python train.py --d_model=192 --activation="relu" --norm="layernorm" --parallel_block=false --init="normal" --init_std_qkv=0.0229 --init_std_o=0.00539 --schedule="wsd" --decay_shape="linear" --batch_tokens=32768 --seq_len=256 --doc_mask=true --steps=6037 --dataset="wikipedia_en"
Each number is 128 + 32 x the weight over its row's rms, rounded and kept within 0 to 255. Layers, rows and columns count from 0. The size above them is the row's rms in percent of the matrix's.

# layer 3 MLP down (transposed), 576x192, rms 0.0785, rows 250-281, columns 48-95
size [100 108 121 102  99 101 108 124  99 111  99 101  88  91  97  96  96 102 112  99  99  98  96 103 103 102 105 107  90 111  95 101]
[[139 138 105 149 153 163  90 100 118 120 109 121  89 154 145 105 109 150 169 144 136 134 184  85 130 118  84 152 157  43 125  79  75 174 136 187 141 136 142 183 164 152 141 138 120 117 134  54]
 [144  93  55  92  67  83 131 168 151 112 131 103 140  70 136  88 123 139 141 109 119  70 152 178 196 187 166  92 130  42 132 158 112  84 129 115 138  74 119 115 121 133 135 118  86 187 129  23]
 [ 86 104 121 118 113 152 118 131 154 109 178 120 160  64 122 112 136 136 160 113 125 129 147 164 134 150 124 157 106 117 137  71  64 111 136 107 110 154 101  84  96 141 145 175  88 145 160 127]
 [153  63  92  96 114 115 177  80 140 113 178 104 135  99 155 127 151 148 128 103 101 140 122 110 151 142 127 148 141 120 146 127 157 113 116 166 147 143 101 173 106  93 151 138 148 143  78  91]
 [107 130 123 127  99 152 155 113 103  87 139 183  78 137 110 161 171 198 119  87 153 158 106 221 102 125 165 185 121 154 126 108 148 105 144 169 134  98 124 145 161  93  99 131 207 149 149 117]
 [ 75 152 107 140 156  96  91 166 129 142  64 144 156 139 158 154 113  74 113  86 189  95 127  94 155 133 142 150 133 125 142 119 156  97 130 103  61  95 116 106 173 129 178  90 166 116 100 130]
 [ 84  98 143 111  67 127 173 147 119 131  76 167 150 120  96 132 117 117 121  88 123  80 134  72 165 116 124 153 131 138  98 111 115  93  95 166 102  84 119  96 151 116 192 133 156 196 142  78]
 [160 123 149 110 141 133 146  60 101 100 160  76 155 136 163  79 136 126 152 148 139 147 121 127 161 171 126 135 174 112  81 194 179  90 155 101 120  68 136 114  88  97 127 143 148 116 110 157]
 [143  77 162 109  93 105 154 153 125  99  91 144 197 178 111  63 141 152 149 162 128  96 131 100 158 113  88 130 152 106 150 156 104 108 156  82 172  97 126 102 159 130 121 166 127 137 118 100]
 [165 122 190 208 113 123 129  96 159 133  99 140  56 100 122  96  99 153 129 119 103 125  68 116 176 121 135  95 106 132 114 110  58 171 195 149 113 113 135  92  97 182  67 128 171 205 160 132]
 [ 81 187 115 168 165 141 161 142 186 168 125 103 168 158 128  93 174 155 114 102 161  85 108 169  95 120 179 112 142 124 146 128 149 157  53 165 108 102 157 168 141 142  39 143 187 129 104  98]
 [ 64 170  87 119  92  62 119  92 145 154 157 109 111 138 115 155 130 151  77 140 120  92 175 164 153 141 136 106 126  93 112 178 138 169 146 103 120 142  97 141 139  93 151 173 158 136 139 185]
 [106  89 103 138 105 123 166 118 104 104  27  95 155 102 119 207 142 135 125 121 104 123 150  75 192 154 148 205 126 103 164 127 132 131 158 119 114 105 154  73 161 121 137 151 108 139 116 195]
 [126  91 184 137  36 159 186 105 118 130 152 102 132 101 112  94 114 134 128 134  67 139 120 154 128 134 107 132 142 143 133 100 120 152 191  64 118  81  75  84 122  77  71 157 170 138 115 108]
 [ 96 116 106 148 152 158 126 134 188 120  75  94 134 165  89 180 131 220 151 168 116  96 104  90 128 107 105  94 126 178  84 150  94 175  89 167 151 122 131 130 117  96  91 157 178 130 126 104]
 [ 69 152 122 190 111 108 151  45 103 174 109 143 153  97 112  95 158 170 133 143 128 198 135 143 113 136 135 174  95 134 104  28 138 126 109 132 164 142 135 106  70 122 114 186  99 158 131 131]
 [121 131  88  98 119 194 121  97 163 123 157 152  84 103 175 108 126 134 119 146 129  73 116 122  77 159 131 132 111 135 154  97 186 119 153 156 187 154 120 139 137 117 172 113 164  88 124 146]
 [115 111  92 202 167 108 147 123 127 119 193 161 109  81 134 105 194 113 183  86 104 136 173  98 172 118 140 125 139  98 117  90  96 142 144 170 143 176  75 184 127 149 180 149 145 107 139 115]
 [154 130 128 138  93  98 137 209 130  77 106 159 144 167 169 120 105 145 165  84  94  71 113 123 116 122  92 114 122 135 180  88  83 109 148 149 147 132 117 154 135 134 128 137 194 123  94 109]
 [161 134 126 180 156  75 120 132 135 158  78 161  67 114 167  82 155 130 183 154  82 173  83 184 119 131  81 167 142 135 169 128 109 104 163 148 120 105 120  43 182 160 157 174 100 101 111 143]
 [134 147 139 144 115 171 149 173 109 163  91 170 114 120  95 111 119 123 119  87 133  37 130 126 134 105 149 208  87 133 119 130 112 112 129 116 106 126 102 150 162 152 191 171  88  90 112 153]
 [112 199 138 137  98 157 210 191 147 103 116 127 127 150 144  97 136 127 144 102 120  95 130 100 147 102 193 157 108  92 123  80  87 154 176  63 164 180 145 137 178 127  97 143 145 141 138  69]
 [130 138 123 147 160 115 166  81 133 139 166 212 131 166 127 102 138 172  88  87 140  48  78 106 103 111  83 166  49 104 103  87 127 161 126 123 138 164 127 108 137 142 128 142 116 118 132 167]
 [112 104 174 190 166 127 164 116 189 170 119 161 128  63 132 121  84 106 162 173 111 118 120  94  63 114  58 160 147 122 139 154  80 121 182 113  67  84 177 125 168 121 126 121 138 129 110 166]
 [ 71 128 131 129 158 101 144  67 160 117 136 127 126  75 125 141 109 137 125 145  68 122 129  68 167 138  92 128 135 130 106 168 150  79 140  98 120  92 180 115 123 168 159 137 149 170 160 100]
 [135 114 125 131 191 143 127 174 123 114 115 157 136 114 128 115  98 132 152 139  64 142 124 123 139 124  69 170 110 147 139 180 119 112 115  96 148 104 123 158 173 134  61 113 123 104 140 113]
 [ 87 188 141 149 141  77 120 163 114 141 113  91 138 121  77 141 109 118 129 121 113 100 126 128 151 142 118 149 188 136 130 133 166 140  88 111 177  96  85 137 121  99  58 168 132 170 153 135]
 [113 107 127 151 137 133 158 124 151 142 155 113 128  67 103  84 155 109 139  84 176 180 132  50 141 167 106 180 143  93 119 117 142 165 145 175 128 158 115 167 149 123  98 145 134 160 112 135]
 [ 94 117 142 178 191 117 144 123 166  62 160 162 175 102 174  85 149 100 110 108 182  96 150  80  99 114 120  97  96 143  83  99  40 174 132 134 174 176 127 149 122 153 112  95  25 130 103 187]
 [138 167 101 160 154 119 124 123 135 177 190 103 199 114 167 114 171  97 106 155 137  91 150 105 129 141 173 155 102 108 105 187 135  71 135 160 118 171 159 174 102 140 149 171  94 158 127 182]
 [ 70 152  98 106 131  97 111 107 150  44 127 155  81  68 117 135 153 136 138  81 136 133 104 175 167 162 188  66 160 135 101 125 144 151 124 103 151 115 110 160 156  73  79 156 119 193 167 136]
 [153 129  91 176 108 113 194 145 113 130 117 115 140  97 151  90 132 154  98 108  97 133 126 129 159  79 120  78 101 130 114  85 145 100 126 136 137 136 124 130 118 197 106 102 116 176 121 110]]
# layer 3 MLP up, 576x192, rms 0.135, rows 251-282, columns 48-95
size [108  99 100 102  98 106 107  98 100 102  92 102  92  98 106 102  93 113  98 106  96 100 104 102  88  98  92  90  96  99 100  91]
[[158 144 148 175 145 133 104 153  91 134 130 156 143 120 144  87 129 126  88 136  60  91  99  93  53 138 142 120 116 145 116 177 150 127 109 123 178 156 117 111 123 110  93 151 134 149 157  71]
 [168  71 132  91 132 146 163 123 107 167  88 137  91 108  91 135 101  89 135 110  97 127 140  99 150  95 209 120 104  74 151  83 212 220 131 129 108 119 160 122 141 108 137 146 151 124 162 126]
 [167 145 119 151 110 165 114  74 170 170 105 170 105 166  95 126 121 107  79  76 101 149 109 137 169 132  89 130 129 113 145 143 142  76 147 118 154 211 114 168 123  96 160  54 109 129 158 139]
 [115 128 144 145 167 138 136 152  98 195 125 106 209  80 119 126 130  81 109 134 145 132  79 149 106  99 122 121  83  88 143 129  84 104 156  61 139 137  82 140 108 116 109  95 184 154  75 155]
 [121  97  99 118 119 142 148  91  73 177  99 108  61  84 112  86 128 158  84 142 138 132  92 160 156 190 159  94 151 126 129 138 171 179 198 166 181 127 111 154  68  94 175 134  90 148 118 150]
 [133 142 137 103 114 125  90 156 170 148 130 162 106 164 196 129 146 153 149 132 154 110 146 119 113 137 133  84 122  70 130 138 122 176 103 102  55 136 109 160 101 133  84 126 181  64 133 190]
 [109 152 151 130 150  94 116 115 141 114 143 140 107 154 151 104 119 116  61 119  93 137 167  97  93  92  83 101 132  93 159 158 176 126 160 112  66 103 100 160 168 105 123  98 153 120 110 109]
 [165 117 142  44 170  90 180 145 119 111 157  85 140 154 118 121 111 136 123 125  99  83 134 179 149  98 141 142  92  95 128  59 101 151 120  85 117 156 134 119 143 136 133  97 159 127 132  75]
 [131 161 122 115 111 133  79 143 128 172  63 207 125 138  99 149 150  95 180  91  96 120 125 153  80 132 163 155 147 142 115 165 147 109 135  94  82 146 162 119  93  83 125 185 153 137 196  93]
 [110 150 160 121 132 129 153 157 144 161 189  83 107 175  81 180 163 119 103 149 104 154 129  92  85 214 134 139 118 147 107 181 166 100 139 116 185 148  84 137 136  89 104 155  75 143 118  99]
 [132 153 109 124  84 111 104 138 131 129  97 168 201  83 137 142 163 151 139 199 111 173 123 133 125 182 140 103  61 121  98 147 136  96 163 125 123  95 166  59 131 114 136 133 167 138 188 107]
 [124 108 117  63 161 126 127 136 129 143 135  82  95 211 177 128 160  88 169 143 115 167  68 161 121  99 134 133  99 104 159 147  99 124 110 123 102 168  98 110 154 162 163  94 130 188 172 115]
 [184  87 124 161 104 186  69 179 112 131  57 182 103 138 168  95 125 140  79  56 190 141 138 145 170  95  98 116 113  90 162  98 143 119 100 140 171 140 100 169 165  88 135 144 176 113 149 154]
 [150  73 183 132 105 148 123 105 121 161 101 186 111 149 183 144 125 114 115 211 124 135 172 165 185 118 154 138 131  79 123 143 161 149 154 123 142 112 164 139 115 125 123 109 129 149 122 123]
 [140 122 132  95 166  82 165 179 178 108 135 186 153 155 115 176 177 176  96 177 144 102 125 107  77 112  76  89 154 114 103 128 164 131  98 132  62 180 118 121 179 135 112 140 143 106 122 160]
 [132 149 123 137 171 190 100 136 160 170  81 153 143  74 128 151 173 154 141 159 129 157 153 178 146  94 154 208  61  98 141 128 103  85 202 152 182 137 163 151  83  97  97  77 123 102 113 136]
 [129 126 121 132 121  75 121  69 153 195  82 168 128 124 152 156 180  87 131 206 104  95 149 148 177 123 128 129 170 180 167 169 113 119 110 136 113 113 126 162  84 122 106 153 147 142 158 114]
 [108 116 129 108  47  83 150  72 184 156 135 180 106 132  98 148 168 133 113 122 224 143 123 122 118 103  92 133  72 122 199 146 111 144 181 141 113 146 154 145 162 190  82 137 156  99 120 197]
 [119 142 144 124 128 143  72  76 192 142  66  97 100 160 116 152 115 141 106 136 136 126 117 139 112 111 121  86 149 140 122 145 141 155 116  92 178 109 182  96 142 102 137 174 161 132  82 180]
 [178 169  57 109 138 166 183 146 148 141 125 148 116  97 171 166 161 152 130  98 139  98 190 135 153  79 117 121 112 121 117 133 155 197 143 146 146  92 174 118 107 110 135 150 143 102 140 131]
 [ 57 142 151 145 143 154 187 190 130  95 127 161 157 163 124 128 167 136 140  96 107 115 108 155  78 115  79 127 184 143 160 142 111 137  65  31 140 160  68 162  88 116 110 109 145 145 145 166]
 [179 115 144  88 154 158 124  83  81 180  61 189 191 128 169 160  81 114  84 135 175 189 156 191 159 103  90 102 122 134 119 111 151 114 121 151 102 147 160 143 120 129 133 139 142  74 185 186]
 [124 145 112 158 101 128 137 131 124 150  93 173 166 101  91  76 135 167 102 103 143 108 137  83 123 130 162 145 111 149 125 153 144 137 149 109 156  80 163 123 107  78  93  90 174 120 128 120]
 [125 183  50 127  90  99 108 129 144 189 103 170 137 110 106 118 102 104 150 161 142 109 170 158 150 121 146  62 156 113 126 130 186  97 192  81 157  98 123 147 105 168 125 126 121 100 187 167]
 [101  97 130  96 105  89 148 123 140 106 121 188 111 107 115 155 148 111 102 157 163 151  96 111 163  77 147  90 117 154  64 169 159 131 115 145 178 177 139 161 150 163 157 110 155  89 114  90]
 [140 141 132  81 116 105 187 104 127 112 129 131 129 143 130 117 157 164 165 123 108  89 157 149 141 100 121 117  89  73 134 102 151 153 154 118  76 167 122 130 138 149 144 118 119  88 133  53]
 [154 100  88 128 130 153 113 106  41 120 173 136  79 172  85 127 186 179  85 124 132  98 177 173 123  85 152 120 153 162 149 126 159 133 142  95 129 144 165 146 147 117  74 154 147 100 173 144]
 [148 136 124  65 138 139  92 102  97 133 140 133 144 155 103 129 119 115  81 134 129  92 142 132 133  87 139 166 208 143 126 135 135  96  90 119  64 111 130 127 151  95 117 163 136  75 135 156]
 [166  99  53 172 177 151 126 135 161 127 130 102 197 100 136 100 152 150 151 131 173  55 149 142 134 149  90 115 190 149 152  65 158 141 129 108 143 148 136 136 152 129  58 128 148 136 105 127]
 [ 61 117 140  66 155 142 160  79 226 117 137 131 114 108 154 154 136 128 140  72  68 108 158 178 130 130 124 127 140 105  83  70 141  91 126  90 174 128  94 171 120 186  86 129 104 148 106  95]
 [ 71 147 145 116 185 102 112 103 163 168  87 149 106 119 147 111  82 171 129 142 116 117  88 166 134 119 144 170 142  94 153 100 115 109  96 149 100 159 113 139  97 106  94 133 155 108 127  59]
 [ 73 122  97 114 105  84 126 143 114 121 119 169  92  64 113 135 133 103 122 168 154 102  83 145 170 112 145  78  87 125  83 132 100 126 163 117 116 173 139  85 175 136 126 135  73 157 132 120]]